config = dict(
    norm_place='pre',
    attn_scale=0.125,
    init_std_up=0.0237,
    optimizer='adamw',
    lr_mult_qkv=0.5,
    schedule='wsd',
    doc_mask=True,
)
Each number is 50 + 15 x the weight over its row's rms, rounded and kept within 0 to 99. Layers, rows and columns count from 0. The size before them is the row's rms in percent of the matrix's.

# layer 4 MLP up, 1536x384, rms 0.0256, rows 1134-1161, columns 0-127
087:43 52 35 27 65 60 42 56 52 27 35 34 37 78 73 57 35 66 54 42 53 40 60 72 55 63 75 38 28 62 64 78 58 61 41 37 27 34 62 43 55 65 31 56 55 45 37 48 57 67 49 56 40 63 66 56 74 33 45 61 42 45 62 44 45 82 41 70 78 49 71 63 42 23 70 53 49 68 66 46 66 32 70 58 61 72 30 29 31 53 35 71 40 39 46 34 60 56 41 46 42 41 60 52 64 59 52 56 51 72 48 33 42 66 61 33 41 72 40 50 63 22 42 40 71 63 15 48
096:53 16 69 17 42 68 24 44 66 76 34 58 45 49 76 39 63 53 58 42 88 36 46 89 77 50 68 44 40 38 20 86 63 62 47 65 56 30 43 46 51 44 51 49 35 67 24 37 49 51 52 57 38 39 38 72 68 58 22 66 69 59 56 51 57 61 54 50 51 48 75 45 29 50 42 44 46 43 85 39 88 31 61 55 72 51 14 34 48 38 49 31 51 31 59 62 37 70 56 64 73 68 74 34 61 64 57 80 61 50 53 42 51 36 27 63 44 59 37 33 33 33 47 49 47 58 20 49
122:38 27 51 43 58 62 54 36 39 29 51 42 25 70 70 58 58 40 59 62 54 55 68 43 55 55 47 46 39 71 39 49 57 68 49 60 61 67 67 73 84 56 48 37 41 20 52 55 43 43 71 53 50 66 46 19 66 57 47 64 55 71 55 56 66 46 55 61 62 55 62 62 47 54 67 48 45 51 52 62 62 20 45 58 40 52 55 23 49 31 57 46 41 43 52 38 67 36 63 59 25 43 80 34 80 58 52 52 62 38 29 36 44 56 66 54 25 44 64 59 54 44 63 43 35 44 39 43
101:56 19 62 65 46 62 49 55 56 39 65 42 36 64 64 70 68 32 57 52 47 96 45 76 47 46 64 37 34 61 49 84 68 49 50 62 59 15 31 66 53 39 41 51 43 24 50 58 56 37 57 64 48 25 49 69 75 63 68 63 48 64 46 37 37 59 49 53 50 34 78 41 43 51 58 46 44 47 58 66 48 37 49 56 45 51 40 61 57 20 44 56 41 61 32 67 62 72 28 34 30 33 66 46 71 60 46 59 58 70 39 46 38 45 38 56 43 41 67 67 52 27 48 48 35 53 19 61
087:36 57 53 34 64 55 45 53 56 25 33 41 36 72 59 47 47 77 74 37 55 38 64 80 53 74 79 31 35 47 61 75 55 68 54 34 29 46 52 42 59 60 22 64 55 55 30 47 56 70 56 64 60 45 62 46 73 30 38 58 39 30 65 60 54 71 45 68 83 60 62 65 51 32 65 49 45 60 59 36 69 29 70 63 58 59 26 25 37 55 35 68 30 33 49 34 44 52 32 43 38 45 45 44 70 56 43 57 37 66 46 41 47 77 57 41 37 60 36 40 74 25 43 40 64 66 16 52
111:55 39 59 15 56 51 46 54 57 33 43 43 50 65 68 23 59 56 50 27 64 59 48 65 49 42 48 41 48 66 61 62 26 60 49 42 34 49 55 47 54 64 43 48 58 49 52 26 65 47 44 72 58 55 61 54 79 64 51 55 54 36 58 58 49 70 62 60 59 32 81 26 41 17 51 49 54 55 63 40 76 54 61 54 80 43 52 43 50 38 49 71 54 31 24 49 26 52 77 40 48 27 69 37 75 60 46 57 47 37 39 32 51 84 61 76 53 52 36 20 31 19 61 58 65 77 39 40
102:62 54 58 27 28 59 34 03 41 45 30 45 51 51 59 61 24 91 52 54 56 43 27 56 64 52 55 50 54 56 46 68 54 68 47 58 57 34 46 63 69 41 41 76 46 51 43 40 29 65 73 58 30 74 56 48 50 52 20 69 58 48 53 64 47 57 52 56 58 48 61 50 60 58 56 40 39 58 70 45 46 59 73 40 68 49 47 43 40 75 52 39 43 47 55 52 55 81 36 70 48 56 52 63 44 32 43 67 42 40 45 47 25 46 51 70 50 49 40 44 59 67 32 43 41 54 35 44
115:36 44 32 61 47 37 42 40 40 38 28 42 24 69 44 59 52 52 50 86 63 68 43 30 35 84 58 21 48 40 45 53 75 55 52 32 25 30 63 35 44 56 52 43 62 48 39 51 73 61 82 51 66 33 58 61 77 48 57 63 41 62 77 42 61 49 56 36 87 67 45 50 56 66 68 39 41 87 48 42 55 32 28 51 58 61 49 25 16 65 68 70 54 42 41 15 65 36 45 30 38 49 75 22 52 52 23 36 56 44 53 63 34 62 45 62 40 56 43 61 63 34 59 64 43 66 47 60
098:34 51 29 42 36 41 59 39 55 26 21 30 41 48 54 83 34 58 52 45 50 42 76 37 71 82 80 34 12 42 50 49 58 58 43 21 49 45 51 49 37 60 44 41 78 31 22 47 63 65 60 60 63 30 55 70 52 53 82 34 42 22 51 26 42 62 40 45 65 22 57 59 74 56 44 55 36 53 43 62 39 52 75 53 61 56 55 72 45 27 60 78 62 57 22 23 68 73 46 47 43 47 43 42 47 46 72 93 46 75 52 58 43 56 72 40 52 62 37 69 71 54 31 03 32 47 43 72
106:73 53 45 62 70 47 40 47 61 46 49 14 49 67 56 03 64 54 59 41 76 74 51 69 71 45 50 45 26 70 27 51 66 55 74 59 06 49 68 63 46 55 44 32 42 49 55 21 78 33 46 42 31 42 52 93 70 53 63 70 54 25 60 52 57 54 55 34 59 69 52 55 19 36 55 49 50 99 61 45 45 19 29 48 36 57 38 22 45 10 28 49 32 39 52 52 60 52 14 23 63 54 31 46 63 47 38 44 37 52 60 15 46 35 50 50 46 43 31 53 56 48 60 57 76 49 30 43
094:34 38 42 67 51 48 12 53 44 65 23 54 61 55 72 26 48 66 63 33 80 46 35 75 24 34 50 28 66 50 45 60 55 66 46 61 45 57 55 42 81 29 47 55 77 59 44 47 42 55 55 48 82 52 44 47 54 51 46 31 43 48 49 50 22 60 45 38 56 51 47 42 22 53 62 40 59 59 63 31 75 56 35 86 92 89 40 21 40 16 46 67 32 33 39 45 29 43 73 64 69 48 71 44 64 43 57 61 45 27 52 38 54 56 40 54 50 46 20 19 47 25 59 58 47 53 57 60
093:60 74 25 48 50 61 45 18 67 55 25 38 64 63 38 66 31 39 56 16 41 10 58 38 45 47 48 57 60 73 73 67 46 70 27 73 66 32 61 35 80 51 35 59 52 24 67 67 51 79 40 48 66 58 55 32 62 76 43 69 50 82 38 65 49 56 70 72 59 59 56 51 43 21 46 43 40 35 35 59 44 39 56 50 60 48 61 56 47 55 64 38 48 55 55 33 58 48 51 69 58 32 63 40 45 57 51 43 75 41 22 40 10 55 44 65 33 84 34 45 60 64 62 29 80 49 36 25
090:39 49 55 29 58 53 46 50 55 19 34 36 32 75 64 51 26 75 68 48 61 45 68 75 60 68 79 31 36 52 70 69 55 64 42 30 31 42 55 44 62 56 23 64 49 42 35 50 57 62 52 71 52 56 65 54 69 34 40 68 25 31 63 57 43 74 44 67 82 50 68 64 53 31 65 54 46 63 54 42 63 27 63 63 63 63 39 25 39 48 38 62 38 32 47 36 49 52 38 51 40 44 54 48 68 54 56 62 57 58 41 37 49 71 57 37 37 67 45 34 63 27 36 48 58 68 22 46
107:63 56 42 51 47 72 27 52 41 55 46 10 41 69 58 56 35 39 75 39 42 43 46 77 42 74 63 42 57 51 53 57 55 69 31 28 29 41 66 37 39 84 32 55 42 58 48 57 51 63 73 52 55 29 64 36 46 55 49 54 34 55 68 60 78 67 46 64 90 73 35 57 37 47 58 52 46 45 53 37 41 39 36 49 46 73 51 33 42 32 59 72 45 30 37 35 55 49 23 53 69 64 43 34 56 48 40 43 31 67 49 36 41 58 48 44 31 33 66 31 71 17 54 48 80 66 50 34
106:61 47 60 43 65 69 55 34 38 27 69 36 46 84 71 44 49 77 70 58 40 71 40 56 65 63 58 24 60 70 55 81 45 41 68 65 51 16 48 64 40 92 48 47 45 60 47 71 69 54 43 38 33 25 59 40 57 42 63 59 41 65 41 66 75 46 62 64 76 67 35 81 31 62 70 43 48 42 47 49 31 51 64 74 36 47 50 53 43 71 46 85 50 15 53 24 70 31 26 28 43 50 45 63 46 64 64 45 53 62 33 59 30 36 83 43 42 28 70 25 67 51 46 44 40 40 46 23
092:32 58 56 24 56 56 55 56 61 18 40 39 31 69 66 52 35 68 70 35 61 37 69 77 64 68 80 32 34 54 57 75 58 60 48 35 24 41 55 52 62 58 26 56 64 45 33 50 47 58 52 66 43 60 64 55 68 32 38 60 26 33 64 58 50 69 45 69 78 55 73 66 48 26 61 53 50 67 56 34 61 26 62 68 63 62 42 25 40 62 35 66 42 30 44 38 50 59 35 41 41 35 62 41 69 58 38 56 43 57 46 36 46 69 63 35 34 65 46 42 66 26 34 43 65 71 24 46
091:42 29 74 59 66 05 51 38 32 32 55 27 49 57 53 31 60 51 89 42 51 38 33 55 47 50 61 37 38 31 55 55 53 95 57 31 47 55 56 76 33 38 42 64 45 31 43 30 62 39 82 46 40 40 68 57 69 40 57 65 42 45 47 52 17 51 56 55 71 59 40 40 49 23 46 47 39 53 47 34 43 30 68 31 38 61 58 60 29 45 39 76 11 28 37 23 80 53 13 38 42 18 45 50 57 58 48 44 39 38 31 56 35 52 98 62 51 45 42 67 36 46 21 26 77 46 35 55
098:24 37 57 49 44 44 23 39 52 65 39 50 49 56 48 31 48 76 27 53 63 50 58 72 31 61 72 36 39 58 65 42 76 59 23 34 48 50 59 48 51 42 40 77 73 49 33 43 34 86 62 58 59 65 52 47 54 35 53 46 68 34 52 51 48 77 30 44 70 46 54 53 58 56 76 43 52 87 55 53 72 47 80 57 99 41 17 15 39 57 49 62 46 47 53 38 55 43 47 31 56 55 68 63 43 55 53 71 48 51 50 48 34 61 15 70 52 91 23 47 99 39 43 25 26 62 44 80
096:35 53 59 29 52 62 63 51 50 33 55 40 38 70 63 56 28 74 62 53 55 59 69 64 54 58 75 31 25 51 49 72 59 56 54 21 36 37 67 46 60 58 27 55 55 59 33 52 60 58 50 80 40 48 61 55 73 38 48 47 38 33 61 56 58 72 38 68 79 64 72 72 45 34 68 55 51 62 59 44 61 39 64 56 62 63 32 30 31 61 35 66 31 35 43 30 56 53 49 47 33 44 69 33 61 53 49 55 36 68 39 34 35 57 37 33 41 62 36 46 73 34 52 39 64 67 42 50
117:87 59 56 54 66 40 49 51 47 44 46 45 40 55 47 64 37 47 64 44 45 69 40 50 63 50 46 51 64 60 64 37 43 80 29 33 44 47 56 51 58 46 41 80 21 31 43 21 54 76 60 38 53 72 69 56 46 40 30 70 28 57 57 44 52 57 66 64 54 72 66 57 67 44 55 48 43 75 63 39 71 15 39 45 65 53 60 21 43 43 51 50 55 58 21 53 28 59 58 34 51 41 50 52 87 59 49 64 49 53 42 39 62 53 45 72 37 80 51 66 30 56 53 47 36 46 43 09
111:41 43 32 54 37 54 26 25 79 56 11 60 41 58 65 40 41 70 47 42 65 59 62 49 65 47 79 25 53 36 37 53 61 47 28 19 57 55 47 31 99 51 35 72 36 65 41 42 45 62 49 69 40 50 49 61 73 39 54 56 42 56 43 40 56 81 58 48 62 24 80 40 22 42 61 57 43 44 52 48 68 17 37 51 60 93 17 57 38 45 59 57 65 69 40 26 55 45 65 55 32 39 57 69 57 42 64 88 50 42 42 34 44 73 38 72 60 47 16 47 52 75 35 67 37 36 39 61
107:66 26 65 30 28 66 38 38 62 43 24 31 47 72 56 46 46 69 69 36 65 35 74 74 13 56 69 31 25 63 67 55 78 53 68 57 34 50 67 59 59 65 37 71 68 40 33 61 51 69 41 49 63 61 62 44 78 57 26 51 30 66 46 47 70 58 60 84 66 70 70 72 40 69 47 44 40 60 55 44 49 37 68 54 60 34 58 42 53 46 63 45 47 25 58 32 62 51 61 51 44 31 65 46 58 41 40 60 58 41 35 43 44 68 80 43 29 57 42 45 60 38 50 63 67 58 63 15
088:35 56 53 32 67 55 52 60 51 25 42 26 38 72 57 59 34 79 69 37 58 45 67 73 60 71 73 39 36 59 60 78 56 62 44 24 27 43 62 36 60 63 24 60 60 45 38 45 58 63 56 66 51 57 66 45 70 39 30 57 36 34 61 58 51 77 44 73 80 52 64 65 43 33 65 59 49 63 67 39 62 28 65 59 65 67 32 27 37 57 30 66 37 29 41 35 51 46 42 44 39 49 63 38 69 60 49 55 47 56 41 38 48 68 57 42 33 70 37 42 63 27 44 41 59 66 16 52
091:53 70 93 19 74 16 70 51 20 35 64 47 50 82 40 35 74 41 59 33 59 33 49 54 34 44 47 29 71 48 37 59 48 54 49 58 41 58 43 60 48 55 42 36 37 65 62 49 63 46 73 48 45 45 84 59 68 59 34 55 47 51 51 56 73 38 59 70 69 54 74 69 40 55 24 27 30 46 46 53 39 39 57 68 57 32 36 56 18 48 27 63 46 37 63 50 74 67 57 38 58 40 71 64 82 34 54 31 62 50 61 37 46 55 57 30 08 43 53 39 52 42 48 42 85 50 36 19
091:41 53 54 32 55 56 55 55 58 20 36 37 37 69 64 56 32 74 65 38 58 41 64 72 57 67 80 33 40 60 56 73 57 67 44 30 26 46 62 37 62 59 27 57 59 42 30 52 54 66 54 59 52 57 67 54 70 36 38 58 32 30 62 57 53 70 44 71 76 52 66 62 55 30 65 54 44 65 55 42 62 32 70 62 56 65 34 25 41 58 36 66 43 30 44 43 54 53 40 41 43 44 57 47 67 59 55 64 49 64 46 38 44 73 60 42 36 64 44 41 64 27 33 43 60 66 24 44
102:51 34 47 58 35 51 42 32 54 56 30 22 54 72 66 15 68 51 28 46 65 27 50 44 45 41 39 42 59 71 50 33 26 26 64 31 34 28 99 42 66 69 51 52 49 51 57 28 33 47 56 59 73 73 50 91 50 13 49 50 53 60 50 72 59 51 54 51 53 49 80 31 46 64 76 36 59 56 53 32 79 63 37 68 68 65 33 25 63 65 34 73 35 63 40 43 37 30 58 18 56 31 75 64 62 41 58 59 64 49 39 42 40 67 61 54 44 76 40 62 32 57 42 28 43 73 43 71
122:29 58 53 16 66 65 50 50 54 52 36 30 04 71 76 60 61 47 64 45 69 79 46 48 30 66 62 31 43 42 39 53 57 39 43 59 33 58 81 34 73 67 54 49 57 47 51 48 56 39 69 76 65 61 48 52 80 40 68 56 64 61 51 29 67 58 64 56 87 71 59 58 65 59 63 48 49 78 48 45 53 33 35 61 49 55 40 20 23 64 57 67 48 32 50 27 53 34 53 35 28 60 45 66 55 55 59 60 53 50 58 19 43 71 33 53 36 51 31 42 41 48 52 46 46 46 30 47
108:60 55 52 63 71 58 61 29 28 58 19 40 31 61 65 35 46 49 76 60 51 47 53 40 55 64 38 47 74 64 58 56 56 34 59 42 28 29 74 48 39 78 46 47 46 42 63 62 82 36 48 51 47 43 70 73 51 48 51 62 50 67 48 47 85 44 36 79 56 72 63 63 17 59 61 46 39 28 41 34 22 21 67 82 43 38 24 34 58 54 42 48 33 28 44 38 64 32 32 39 59 53 43 69 57 51 46 46 44 57 39 31 09 60 63 67 29 51 68 53 53 57 32 67 57 48 52 23
# layer 4 MLP down (transposed), 1536x384, rms 0.0182, rows 1134-1160, columns 0-127
088:36 46 56 53 63 54 58 74 48 28 41 43 36 54 67 59 43 56 73 43 52 65 50 59 60 76 78 35 18 64 48 68 63 71 58 40 28 47 49 57 67 40 33 45 48 50 21 38 60 67 57 69 41 67 55 46 66 39 40 68 29 53 20 51 56 86 43 70 70 47 63 76 50 31 62 76 80 50 57 35 62 36 68 58 51 74 28 21 25 61 37 49 56 31 47 45 36 47 40 43 39 35 66 48 80 34 51 48 42 49 46 22 62 63 59 45 46 42 44 66 75 39 52 44 63 71 33 45
094:42 54 60 63 60 43 55 43 46 47 39 39 34 40 57 43 30 48 43 70 71 26 62 38 25 36 41 65 54 64 52 69 40 61 41 26 38 60 58 97 47 61 58 57 47 36 68 20 70 51 54 37 46 26 44 27 43 42 52 66 44 50 55 72 64 36 43 44 54 54 66 74 57 51 63 55 43 58 55 66 35 62 66 50 40 48 42 46 41 59 42 39 61 66 51 28 41 63 38 71 41 46 48 49 54 56 50 34 46 15 30 70 71 41 58 37 42 76 68 68 43 40 34 51 50 78 45 42
122:46 41 75 55 48 31 75 39 45 40 71 34 53 51 33 60 53 49 56 50 41 38 47 48 91 64 36 44 35 62 39 57 37 23 73 64 57 59 62 56 51 21 54 24 37 64 48 09 38 62 56 50 20 56 42 49 43 57 39 44 43 41 52 61 40 23 36 53 60 61 61 63 40 43 44 52 24 47 54 37 47 59 63 61 46 60 48 73 45 64 48 46 86 49 62 64 31 45 45 55 56 66 48 34 55 43 44 37 64 62 75 55 65 53 64 24 32 23 59 29 50 65 43 54 81 63 34 64
101:53 54 63 42 69 47 79 35 64 41 37 32 84 63 46 28 59 51 66 61 62 49 35 42 61 27 20 59 37 51 34 57 79 27 45 27 46 43 70 61 62 49 60 50 44 69 44 63 61 74 24 31 32 30 79 48 26 39 44 06 56 20 59 61 59 62 35 67 69 61 47 37 70 83 63 52 44 70 46 52 53 64 65 40 35 36 21 52 73 45 48 71 54 51 66 47 40 10 59 74 52 43 63 52 55 47 55 45 44 62 55 39 60 51 59 31 34 56 55 48 41 58 53 42 57 54 73 34
084:24 55 53 46 60 67 58 88 45 25 42 40 32 47 51 54 43 57 69 57 49 60 45 53 53 72 77 32 29 51 50 65 68 79 62 44 33 46 58 50 71 55 26 46 48 46 19 37 63 71 63 51 69 55 53 50 56 45 35 59 36 42 37 61 68 82 61 81 72 53 58 72 59 19 68 71 58 59 56 33 75 46 63 66 62 71 28 31 26 65 40 38 47 38 42 42 27 56 37 47 43 36 59 47 48 41 45 49 53 57 41 40 60 73 54 42 60 41 52 66 87 27 40 39 58 57 26 48
107:41 35 36 14 51 36 60 58 43 69 43 67 73 56 44 53 46 43 48 39 52 50 45 69 46 50 37 57 70 38 61 69 55 67 58 30 29 37 37 43 51 22 50 74 47 31 32 67 23 54 57 64 19 54 64 40 48 44 39 54 69 62 51 63 50 56 56 57 61 39 47 41 52 72 34 56 33 33 67 44 52 26 59 58 67 32 40 64 50 59 76 26 56 62 21 42 56 65 56 41 65 37 45 52 68 61 49 95 34 67 61 60 49 56 50 38 62 39 73 21 43 31 71 08 68 35 43 47
108:47 61 43 66 67 40 52 62 16 66 59 57 36 69 34 57 57 47 31 64 45 51 49 48 57 63 74 67 44 65 45 63 46 51 68 14 50 56 64 52 49 58 26 45 38 80 41 67 16 28 23 36 52 29 44 56 41 32 60 45 43 45 45 52 54 29 16 51 68 58 61 26 34 50 38 49 40 70 72 54 52 64 43 54 17 41 67 29 56 60 68 72 72 44 48 22 49 31 50 39 57 53 57 48 56 51 49 74 58 63 59 58 33 44 70 30 33 49 54 49 46 43 54 47 50 61 53 42
117:49 33 77 49 44 74 39 48 46 31 55 87 65 43 41 63 65 44 39 72 39 42 38 33 56 39 51 39 49 32 30 58 46 32 34 78 19 72 40 57 40 69 43 39 39 29 33 49 67 19 38 67 52 27 57 27 53 32 42 56 79 58 69 31 87 37 56 50 59 42 45 44 64 38 79 49 41 55 41 93 56 34 65 85 45 50 15 62 55 42 56 62 37 52 28 59 64 51 57 57 74 53 62 37 43 46 56 54 58 52 58 51 75 77 45 59 50 58 71 60 53 39 65 44 59 46 44 46
104:84 28 62 62 48 43 54 64 42 53 65 40 42 49 45 59 50 35 37 51 40 71 69 11 80 45 32 64 34 74 55 43 55 99 60 76 48 35 49 73 38 35 45 43 48 32 32 52 67 33 36 57 45 69 44 33 60 59 59 36 47 64 72 49 36 47 76 35 41 46 74 30 39 59 19 49 40 65 63 28 68 22 50 53 65 54 62 34 71 42 50 39 63 44 48 48 64 46 32 43 65 59 36 57 75 53 42 19 54 41 64 45 38 47 70 67 79 29 33 10 33 59 54 39 35 38 78 48
100:55 56 32 80 45 02 60 40 63 59 65 40 53 48 66 51 61 37 20 67 47 44 33 53 59 53 35 85 62 35 59 34 47 41 16 74 74 58 61 40 55 42 46 63 79 39 54 56 46 40 49 45 46 63 44 72 50 44 56 43 56 35 50 33 44 64 43 59 65 63 56 80 65 51 61 41 43 63 53 17 35 62 53 67 57 59 45 47 22 43 33 26 40 49 81 13 41 45 89 34 63 46 30 75 60 43 57 53 49 73 60 60 61 53 42 40 62 58 44 63 41 66 34 42 61 31 67 69
084:62 51 37 77 59 49 62 56 63 49 67 39 30 48 37 23 66 37 57 58 48 32 19 62 49 79 57 47 62 56 55 64 47 45 76 62 53 65 21 51 50 37 42 43 49 57 36 55 51 49 50 26 50 63 53 45 58 23 49 65 32 42 48 18 38 37 43 68 42 58 45 42 65 33 63 56 74 51 51 36 48 70 48 55 11 66 48 66 75 59 60 48 66 61 54 88 53 48 24 57 57 51 37 99 47 47 49 35 35 42 46 33 58 53 36 29 34 02 50 57 59 51 30 74 40 59 68 59
092:60 32 73 55 56 49 49 73 32 45 62 77 50 39 51 39 73 61 49 47 42 79 36 46 67 33 47 42 72 08 52 47 44 51 61 21 25 46 40 61 37 43 50 43 39 77 38 40 47 13 49 48 55 27 49 85 29 34 67 27 68 44 53 41 53 43 39 51 60 54 48 48 68 82 15 48 29 69 83 38 64 55 52 42 29 59 47 44 41 39 27 42 52 12 51 79 52 50 56 53 54 73 47 65 68 47 57 85 42 43 60 43 65 40 79 25 52 23 78 66 38 42 58 75 55 45 58 46
079:37 54 61 40 57 57 51 69 39 22 43 35 37 52 52 57 37 64 80 40 53 49 50 71 61 71 84 34 19 43 61 60 65 63 54 31 27 48 60 54 69 45 32 43 52 51 17 37 54 59 60 62 57 54 50 46 66 33 43 63 27 49 26 63 56 76 58 75 60 56 63 67 63 23 65 78 74 52 49 34 72 37 57 57 54 67 31 32 27 68 38 48 39 33 54 46 32 61 37 42 46 37 64 50 61 24 56 53 50 63 41 30 69 73 53 34 46 59 47 57 69 36 42 45 67 62 32 41
126:69 39 48 53 19 46 35 44 83 28 55 40 74 37 52 62 52 58 53 68 48 49 73 72 45 68 76 38 37 37 45 61 48 74 43 33 20 61 40 37 08 91 44 66 62 80 32 68 28 74 36 30 63 24 30 34 42 46 57 61 63 64 53 61 49 50 49 32 44 41 59 12 69 68 28 42 49 54 29 51 67 69 69 50 38 34 37 52 68 33 53 59 49 64 31 62 64 55 47 58 55 39 53 28 55 57 48 30 33 35 73 51 61 68 21 35 38 68 57 34 40 09 40 52 39 36 62 52
117:55 52 48 56 77 63 61 58 55 68 64 56 56 43 68 22 35 17 66 31 66 63 43 43 58 71 54 57 34 42 47 65 56 52 65 50 47 67 52 61 43 58 47 39 28 21 52 47 45 54 78 44 60 72 40 57 49 45 43 57 53 44 79 32 27 73 64 69 45 54 78 49 40 40 48 41 63 56 52 58 20 46 48 29 69 41 99 46 46 30 70 37 81 83 60 50 56 68 60 70 50 45 46 72 61 59 45 47 63 17 43 61 55 36 47 66 51 57 49 53 49 15 57 59 35 60 22 49
078:25 47 54 53 49 44 59 72 39 21 33 28 33 46 54 49 36 57 64 45 56 41 50 72 77 83 68 48 23 53 62 67 66 76 66 35 27 39 59 53 69 48 36 49 55 51 25 42 59 56 61 58 64 54 57 38 63 35 42 68 27 41 42 61 61 77 50 72 72 62 67 74 63 22 69 69 66 60 60 27 58 56 57 54 50 70 17 34 43 67 44 39 43 34 45 42 29 61 45 45 49 42 58 42 53 28 50 57 57 55 32 34 59 81 53 42 55 68 43 52 71 39 21 38 58 65 34 43
088:28 12 43 53 32 56 32 40 57 28 50 50 53 44 45 25 41 75 27 42 45 46 71 32 52 53 51 58 39 60 46 42 55 37 58 44 35 57 42 81 61 43 68 46 51 37 51 32 67 58 83 53 63 18 41 35 48 46 56 19 39 42 44 64 76 56 56 51 41 56 49 39 63 53 54 55 43 60 38 57 68 30 49 52 71 76 05 30 46 19 56 47 75 52 45 56 34 42 78 25 33 65 43 27 34 50 45 46 44 74 61 54 55 67 55 54 57 47 58 42 60 39 54 56 63 66 48 42
104:49 54 31 47 37 66 82 37 41 29 46 34 67 58 46 77 62 39 52 53 63 22 57 62 66 39 29 59 94 40 56 33 37 40 52 48 55 50 57 51 71 50 74 47 72 25 42 62 69 51 32 07 45 37 65 48 78 49 54 31 36 50 32 51 61 39 34 59 59 24 53 41 28 35 54 42 61 28 56 40 45 43 44 35 20 47 69 58 48 58 52 56 57 69 53 63 44 61 44 52 70 33 23 59 58 53 51 37 51 58 71 42 71 35 72 41 44 40 31 36 50 45 61 61 76 48 50 31
090:56 69 40 53 76 47 50 74 54 24 34 18 29 50 48 58 34 54 72 47 42 43 58 51 57 83 74 33 27 43 63 66 67 61 52 45 21 48 55 43 73 51 43 41 46 64 26 52 64 52 59 66 58 55 53 42 77 56 36 54 36 49 03 60 59 66 37 66 72 55 56 80 53 37 65 66 59 71 60 26 60 55 62 59 39 52 33 31 36 53 44 50 28 35 44 37 26 63 37 45 43 36 55 42 60 31 54 42 39 64 31 38 50 61 32 34 44 56 45 49 84 38 35 46 65 67 33 42
112:67 27 53 28 56 23 47 58 45 69 38 48 56 45 63 72 41 69 40 44 24 47 47 47 76 48 44 57 48 59 44 67 41 73 81 37 14 35 29 41 53 46 40 44 60 48 35 72 47 56 51 34 74 39 24 29 43 55 26 58 56 46 76 45 50 56 40 17 77 61 44 56 52 49 69 42 67 57 66 53 47 39 50 60 58 15 31 38 55 29 57 66 75 53 34 44 56 37 45 57 71 24 37 44 76 53 52 24 51 45 75 58 43 33 39 99 51 34 64 60 55 43 59 52 43 37 20 58
121:51 57 25 67 11 40 54 61 21 41 45 35 60 62 02 63 48 20 51 52 65 32 54 41 28 44 44 53 61 64 28 46 51 50 63 26 50 51 64 52 36 48 31 16 36 62 59 73 58 45 51 55 37 49 53 33 42 49 11 42 36 55 50 73 87 52 49 81 57 75 74 30 54 50 49 51 52 60 52 56 40 60 50 51 49 31 55 52 19 57 74 44 38 74 61 17 33 68 47 61 68 42 46 33 56 56 54 50 38 61 40 28 35 52 34 54 46 47 64 70 64 29 63 48 46 40 40 81
121:62 83 48 64 54 57 34 48 72 26 42 65 55 56 34 71 56 63 33 38 56 63 60 76 57 53 80 40 46 56 52 39 61 79 47 28 59 50 31 28 28 60 24 76 59 80 50 75 46 73 32 44 75 26 66 51 85 71 35 62 42 54 39 45 44 63 55 68 62 57 26 22 48 38 22 47 51 64 43 46 74 39 54 40 51 52 27 44 72 42 17 56 40 76 52 46 38 45 52 50 30 64 51 81 53 43 52 80 47 60 49 57 47 44 24 55 56 56 14 24 57 43 27 66 55 55 41 44
079:24 53 59 51 66 49 54 74 47 23 41 30 32 48 56 51 39 51 71 36 47 51 52 71 62 79 80 35 24 46 64 60 60 64 57 30 24 52 64 37 66 48 31 58 46 44 17 41 54 64 57 61 59 61 58 47 68 31 38 54 19 47 23 62 50 87 54 67 67 43 71 74 61 36 70 69 79 51 60 43 63 38 73 58 55 63 26 28 29 66 41 46 47 33 44 45 35 57 39 38 40 33 63 52 67 28 56 52 44 58 41 27 65 73 49 42 54 54 53 52 75 41 34 39 59 62 20 43
085:43 47 39 42 64 09 75 46 38 45 64 63 70 35 46 52 62 41 13 71 39 53 55 48 62 68 39 61 69 41 37 41 55 53 48 40 82 46 71 58 78 29 54 37 51 72 38 40 53 54 22 74 68 42 52 33 53 62 48 59 37 24 33 50 32 68 75 59 30 51 56 70 50 60 71 59 47 44 47 47 66 57 53 49 36 58 25 67 67 59 65 29 48 48 63 34 47 49 54 59 89 60 35 24 60 19 65 52 51 48 34 59 74 46 73 39 38 60 59 67 57 56 39 67 47 68 65 48
077:29 59 55 38 49 62 53 72 48 14 38 39 38 47 55 58 40 61 67 42 48 57 55 70 66 79 82 38 19 52 59 66 65 64 66 38 32 50 59 62 61 56 31 45 55 48 26 43 53 68 57 64 63 55 59 50 71 38 37 62 28 40 26 70 52 80 49 68 68 50 61 69 63 25 68 69 78 59 51 43 72 43 60 64 54 64 26 29 25 67 35 39 48 40 48 50 31 58 46 34 41 29 56 41 63 32 45 57 55 54 32 30 64 74 47 47 42 62 38 54 76 35 36 48 60 64 26 45
092:44 75 39 51 49 42 29 71 55 52 60 49 32 33 73 38 54 54 56 55 54 70 57 65 61 55 56 46 41 62 57 56 51 39 33 46 57 67 28 57 35 44 42 45 71 36 40 59 59 50 33 41 35 74 62 59 47 49 57 66 47 60 59 87 60 42 79 54 23 62 31 68 72 16 40 41 49 52 67 49 71 59 78 48 48 67 47 35 22 25 57 36 59 63 69 86 37 53 62 48 33 52 56 59 45 51 58 63 54 35 33 39 66 86 33 66 37 46 72 64 24 33 67 44 42 54 34 41
157:47 61 58 50 44 36 76 70 59 21 77 46 47 51 45 40 47 61 55 49 47 49 42 41 56 63 71 55 62 78 12 71 76 27 45 39 51 59 00 32 54 48 59 40 54 63 50 34 46 35 52 55 76 26 37 13 55 54 49 71 42 37 66 49 48 63 41 51 59 64 99 89 82 56 62 43 62 54 35 41 54 65 36 29 29 81 52 58 54 34 46 56 56 59 35 56 70 39 35 66 54 72 52 67 50 48 43 24 50 64 46 46 65 31 41 40 50 42 38 44 39 70 49 26 62 61 39 71